From a checkpoint of a small transformer trained on Wikipedia: LayerNorm before each block.
Each number is 128 + 32 x the weight over its row's rms, rounded and kept within 0 to 255. Layers, rows and columns count from 0. Numbers have three digits each. The size before them is the row's rms in percent of the matrix's.

# layer 7 attention output, 96x96, rms 0.398, rows 0-67, columns 0-95
102:111066145085131092096092100140156128164089093131207121070178082164096131123149119122152097158121111144107071128122122160176108105060154153089135058084175129058065107088068143133152077153168152133101134177165097099133144137174169115100157137124101105111123142141099143142135136147105114108
117:081103135143138105151169125068154130109133113158133161142118175068088146118175137119126145114152063124155174094216140118105152194120088075116076176071095079110196134142171117205150104109143072099068137114092113096100105134100118155118091137111152100098139130105129113124122143118163162138
105:146137114151125112121052205113112079098146116109115171166101174163110161102132210145151155164112130154140027164080087084128120138071149206171145132153162106092152130124187151201100098083108113114146143087161151127108102104132133135127108097147117118153125084141123111090135128147123114124
108:111144085100119118107126133117085082115109202188133153121117172064079125110122134150167150211092148141123121172146132091152034109090115167083091144145105095122085147133130076170150068062136206102109085133137120100123105111117123109125107115114089085100148127132173107124125155163156112141
104:169151173137121176119103151144095187144118113112124038153123109159099192135145157149084127096136198181134106154141135143163137122179185163127179142177169133149194047151117130118099190115070118123117116124152150147127091068098092116108130136146095132122100152113082139092158166169129138118
085:134132123123142148109081164135121179160051144097143118170163083180138174155148131131157127084116180078158107171044186144179123106118174154105111122160102101145158136107096037090131173140081074126120134123147141157117141165101089140157122141132140077162097112133090120112086117177082123112
081:119066114063074076122092105133137134161115174116097187161172197121149100115155090086152132171166128090148119098190126137118122181109139149181084145095138101165102080050141067134128143054126071093129082149122118132095146119095127156128138138165140113138135147131113077134156151128176124132
081:106103125104090111096096092044097115138113127127151113091130087050104137153116099178119120095138132182207152149076146135144186046150021175112085142096145134117125121152142131134117156132120068127131148167176102123098129152129119156175134142150107083162104155148108112096090104108113134113
114:117145140086149205167133136148140161115079146158124120130120142148159088090132134166108098111162122086114073104165086126160120062171150158104115133209130034144189166127113115063026176117127100133166152116129150148154125085136144141136150155134120174161100116149076131141143119111133100130
113:102170097181135142140083172089126144107178110155123132127097134040136130121107152160197142134113127126198173205159103089094132155117111089091149151198147168131130194150128082165083189127175117090124119088097122167149105163089061133160134107144096117115152128136156141091127147132134116124
106:113128107177161111114139094074127093095151117125099168188106156100118146166156129112195166103125175125170145090161146157045131175082073115165111124166086184088181086067109148124165124122153074121117135097110073151147114156092112137167102126146139083099116089123191103155143151090119137127
098:173126133103166128196099155166139068104094135159164095129161118099124130088098126097094151163102147178132158146090117138130163116141186123100156022093123157089092182123159153152080165140222140103099160143122113099163139164154133086105145183119106148167133129154101147104134104122152156178
117:142167169105143145102101084140197105080120145113090087142120129153134097099151103089076114188139117162074160112074148165095191124074237138154087088095142172154122131118172186180055107109131144127128100116141126120113151104135186106117158147140123177126127116129091155134104101131140145118
088:095099081111102122183142120129147105071085115123105156097138178081063148110150143136210109097100049094167114127156130162115138072139144119154102172160159196124035138233165187114113119112122104142102138116162125116114119109126109098149153119136127117124150156126149140116098110115172113124
092:144156175142105144101080172168126134061124059119097113172098157124192183147113158112132108148083120161105131130114157150116178120139123115110123101146080141036127202162111155188108160133109156099102122078088147099132164091140148118130131091124113150151123128114121115121142131203111198060
107:147156082113169160120164071158150171119094191102180174108155083111170140095132145148084107145134149161117161140208149172194143113142128104110167150161161115132143072124125124093037122113120087147136162063125145140133128097154135159117114123129156232147101126138153177132134148126144101105
082:207134174097131151071158105092145148070112089087115094153108156167055163151130141098105111136123087159103157137070202115131103100143125116119177160131103139113124124191095152183093128067057155150122141127128130099063173069131149126141093123138134107155128121162120142088136171153094136161
111:102116161180155146113081172117110115095146089117118086114121100154116108186135128113121076133130081078205101132094191119191150112095085163060203098063132120132162123147128120144140141217111129090148153105136161134144152131092113134154111112150190093141119136169141180132112089164105106103
091:144145074118159144143153091100047117164108100087130163029099108156107148091117088137129133141076111137159095115052211051217096114134084165124145117153094098127107151150129156144099081143142086150114126166111149115118157117125104122147117116108193125117108135117135127130093097159094135103
096:102141139084173074136158138187152132055199138170138092147106154085107143071147165151117147152118196130146143129182149129136123144137118181124108119115134071116161152133091167114151069231142111137130097111148139093169122150137148132110118126158122193162164134163089125148137127101206109102
090:114133151129140147121113153088093163100102148146180196108081210141099142116085206201151138154179155149182085118118042125162155085126088156120088164152133101100182096143111161056160139103129080129107138121134102114105111119098120130136106120124101130104099136138105127073143104108153100181
093:103062122136100087070142096156144165201130136138136108090162136156140110128126067159129106161172146105135100111152135160073133159169088087168138110136179074126157132093055058124077090074077103146109147125098107145114143129162145137094108097135111105089141141110135132173159191058108118150
109:142199115205132117146129136093066187104162145177113157156123134139051141111145133107163171163147101155122141188130123090132057136106152110075144097179122114130164110141153114179080067061187101095124099139154122111117103112126118137148089130119180120089145086120170122099130174153093134109
115:106110125121093141141137065136133139187098128161178070036161071177189132144117081120116092158110131143145134144094120102177141023101162122072206109063146099149114133150101080055137143118101130127156154119155125148109174157132106146133143143119126115152125151116109124133110098124091110125
105:163123173099066154119145147166158147096148137099113113147162179099153153171123094135152191111142128128118178163162064115109048130139118141145143180158078161073111131097126102175102157020160107119125089167125096143117106106154124085104096157159076097130106085124151130133160163132133170162
106:154129164120125096158161126108116131128134194134154153117110170115117173106193137165118145206125232153195107130133085097210140119129089177105121109170109071090135113174088058101135165118056108099139173153165139132142135122152129143160138157107095119125148106160116138102141143089140144121
112:161099181183120119157137149100137131085092120097088131144085096128098129174160194180153155159100113148111153134148146112161175087144081176182120102204074165141168105185067165168183138088051125129146137099133128135150159092131076127174094122122157108118084113116156131112109128136126146103
105:155127186126095155116156130108067112091168132108134088127100167171173171108110136176181150070171036102136112137140089078194134086156118086078122147137144176076107094121079112176112105165078148144132120125105157099128077102167138108167080105143165102113119096123121156134115144144078118137
089:060163154153170108142141162166132060087115117129167125127122132138076100146099155105093129125108082172117064170113177120107135125103172153093104067145118143101082130062219175152139160140153076133088076152108147099186158087111104161131133088112084179109141135152123116114136122145103093133
083:071129118084141061107119086122073201088121163132155123174135145133169135077132181072104099117130118131165164220081172160110148170108158088088096124091107122100145101108128139096124128175079081146075159138121123123106103166098128140163145132135158190112096159150109105145130087154140149083
096:109106083110118104121123193118114159119158146143147151183115141071061112117133138158138163154120246099126146181085105133120141218139080114116160140125156197078141120095177092069169168141151150070094113128156151140122125180119129172145143125153096087159135123156111129122112151118134115126
092:077154122149132141132128089112115123117171107146059122121126169127111142175107154104190112103102093059114187131116187049066168131094115128108159104086091107161124218145114102116174064152113073139099159090125129148134109145095104101167099119099140068115134137106176098141083112135150112134
080:167123133032108116200090104159087120124089125074195126138139051174109120146149092137155054105163170168163114201100121176190094093171115101133162153102185176152143110095103111133147108169121163157154174108124154148122140115124138132090141142162120165143118138137146130132126117138123134162
111:129167084171135121065131191130075123139127133145102179141128138091088164181118181117117171106170178128110114174074148170171135170109047056082120081153145096105106106186119100164133091170121150129131171073192157139143128136103144142136135087099130131098094094135157126116141153149157146134
113:142151102102196125169154108078092125085169152135079078042085142121151141114131160104137134133143061145187238146136115076181189091136141206121173135081106126151170130110158083122155109177152094112133136093129122103138166137087122159141134145127139122111120131102125164132107113134135135131
092:182118206125140129123167172128075128198124081144138096105103093145120151112132108136132095083111086171133121080151099115166127083132151169132197138205126094064104187137109104142105166164176191161103112132136159164141140151137099092120128131119150073156121165111097176109162137168105157092
107:125132123061137098098193108118174147134107135174189066170124071150193066119164166107132142156138177160115148140171156145120137184137188107065129103141064124114192111140097161067137107144174122138135143120131141119160124125155158146108134143159124175133110123171092193151136159132163164148
088:146156123131183100063210044093141091182119129126134073133159041166165083121181113103101082111121126137111178120109179076164093144098190166123125123119161108146124098103130123055131122151082089145162144106161170132115134141107127177141138128107150114111112096126110119117112166126104096101
108:145127130111177124064152123110117186177077105121163107138205102184193098112100100097061116166102176179070122105081145145111150120154131125117150104178078095105140077136125150107121210107069166134138158086123141146096145093114106143108166173123121116112090139143085151088137111141098120132
098:098114119114131164159120174127187146077110120127128140143123132137146143049093169152116147123168165062181126174156159144123170178216124157084152095102070136156174065136131226144142118141133121110130134077112141115122139075140165128096111121102109204144146103144127128131133098106158135079
112:105122115106090172117090140174123107130185101134162126106159084144149151157109132181085103062178090100139143249082151152141127048135138122050100110064157127157124158090096116108094069157162138112129121145154128119137126161149163153094095098164098164137136132103090130140150130152131112123
103:096088112100098087159160118099171112198225128204139150116172152101133082119061093129115154134108126092127132117230091093064112069111152109109091124126137128146150114127123080176156138128166142101160120185146120108146133143128100166103131119135096109158138183083143112137152140097117153145
079:125065164148124103112119137196106126108069122158104128117136136137142109144127089133186078149060089070140000060141136120139150157074118103132145115112121104095157122148174138056109125121113114129108116144121123111156133099112094132147108136133150123146165178158162101158127132097130120149
114:083120072075135085138086079141122159143130184120112158076213137125100107101119123145119162138148156124156181191199139095117106103093100084071047124054154141125111165073133113071109086139138079143139127148129112144136103136141152131141158140174116158145173141080142120117136106107158117095
102:079124171102115169130208165154143154133174115124129148109132141090169119122141093094170158190123135060122105085189102139137127187121147128158172082125018092131033126131093104154165111120149159102122126101098130131157164110144143103132115111060111137116136144141142119170137146157145179127
085:117072091123131110126160139105090127148142149107191121060110183117143043139182103138131107167128093139221108061149102164142107160169028121104136085167142103099136155114139141160170151127084128124121125150068084180129145163091110138139124116145151109141142160142102130128103159112117110176
116:089092154176115126118097140164158077102162080140063113078121135112072162097120095146111107094096077082173144107058132115075236076157081129170134139051141147105097148111144165133128133161088087075154124099136112154115096133097157114144135106133114143137111160136108110138126070118127129131
101:134180083083155138129092101110081145107070133153145157104102122142137110177105091117115052119129115139129118180061166138204109072113112154106124117132167123193111179111198105054115173163137116133151158078131128183137165170106088148140147150106140160118072116105163137129109109132095103096
093:072117119126157133061099064093129093191055080127137122118118096190164098111110106097120084145099069156118086128083169135120116145071139146170138086073116167123095055067126125090093124146122149080134109131142104157109128138116132146098185139086139097092126147082087139134089083123115141117
089:147135137095162147154076134156159083118140208135142108116144109141125134098156133096142134168196166135196116129169102167085087140084171142068108167120099086189184109153177084161073103107035134145150135109131125143110151066152156139120057102131141154127138119144094117105108131118130166142
114:129089061163102084163100089148162115220153107161107115084185131126130101138061088147157114156090087128076139100130141160040148089132062108125110134112160127137058151121164089113111100072176146132116141144141073159129124148150148127094108128132088106111140157082164096163127138108110110109
102:180170145062099101124111159141072152170127172171139131129158077116134097119131175138132153108138172064128137152140061173228118114120162135098117124168184195116147155079176061061106116139115164122137099137170111155137145181134132107111156149164123123134141135175110136139077131138140133127
099:130090170117095141148067205159153173197118100106139134146156163103172122123126145114140155143175159110152141145139050108084137182156101097141144138133092075153144177084086087161122187085075155109159163150110076078095113114161141130108109130132086112138155110153051127134151156108116165146
084:125143076101170144110109127100129167088106121124101183119090160135103120050159135155094110104137096133155202149162069147073176080134142130147080166211184103145096126059102191150109137144143062121109132141134103146144080126155147119154170167140127181144102102092098143109110093130133148121
117:156124192135134061131095181157131108068127044123106137164085151139104153104154168172126108136163100067125112145102135098144209143126115129115170189101201087058137158112081201164123119139169123144114140110100142091116092109146133065129132129133136136157136099144122137087174115119146122138
114:109112133145124103151108074110057153164114124131170135101205150158096083092087056156108089106119098154098110130155069104144061048122120119096087122049090207167098150079164116137129125135124103073151087189143134134119134161118123116143159113125151136107123165089130113121107106131100132114
114:122117179137050161146188081199171107131111096128095117108163094126158062087087097110102121131147131076109128132133125138101157099150130099202145162121037149135048145118134161141067168074115127123152103103152157169141148096164161101079106135132076137149129131133125104164136129105121103115
085:090101156154132164189193089114145090135095111118100130096120121145137133101161169072131090104142119094203157157134125113148167162192168082207184092073057083193159171113125128107141083144167125143149153095109144176118141129156156152124100152103117153104090118137127107170093119114142147139
119:084110137091085139097096151116230078153072103102138095152180119136125144141118150115145081168133147165165105122116104086049054125118149182176132142059160127127123111142094094135079125089092070138123084186141111100085117111155155142138099115155087094158152134116103091124157121098111120118
092:115121107101088098115067169070148111154126091113143081108110144100073165164072140099143141108097054110102172076062183155079186127099128170115135149105154166075104168106164075156078145107180154151099112138088112107114154154105115122138181139178111099163163129128147135136138108143136090109
080:115069201130155119123096111074115125145076137071136124148160208163163146087164055096144171155098121097172116092202109148161112098114165140122187100125110105063094098068097113144180171085084144103138104132123143146119135110131116066141137102139096102145133158101162119107126145141099139131
082:068112162188085135128100160120143118123161125079113189117145123055125098111093161076090147081128116059168100189141214135118110142110120109157074105048104108117142078160166161146121093194100114136135140118125117096138072092113138124089124116163098144121142151108121119156097127165163146101
094:122124159155129125132107107103084091148101063148089169144115136108147081180129115135181108115151075117101067081151150044138080116089108126178160126090148156123175145091209168176103109154221137116126105115082116117157103142119106123133132117085157100103109123074170128125115100105091108091
089:172142068074104130095194154141090093142077148172098080102148096158211093146163067135175104131131148127119147127146140082082167118195182121116117116184159173109124096147133046089114130135112087075085126109148171128143169131141118172078127125141155099124129121103123147120140135103120092145
095:191123140092121144113132089182112125131096084137164111092055134214145125119127155103130145098131132094163142163088154116181172089138149167117203174122112072117183155076083137067158160149092090151158141071107134150105147139112077127153137153110120166169115146149125193118162128134104117157
075:118127073123129124087200081105130152136079118169117173120115091161112112140149128058150169153189118159151125174169138162139122089058160110145161107179057091114103105134113131129135056116174030130134150157153106136153158151100123164151143140104181159097112151125147189119128140107117157133
103:166071086131116086105129170130124170116133134115142126132116084095127148138127152141183107130094141138106054134132132096179154166154072131071210125110115195045131039145134097158178079154092149138122171176155135098122117140162103149132068113159191103134131155127143111113120123136126167140
108:174123094116115087077133165172101164095154121175141119110142121109115124043134148136157147113151138081135079109045134089136133176181109087121167165107152088119119122193133155131068004149129113089136158099122139117102120106117154115098107099148142200151134108157150149088137150112141125133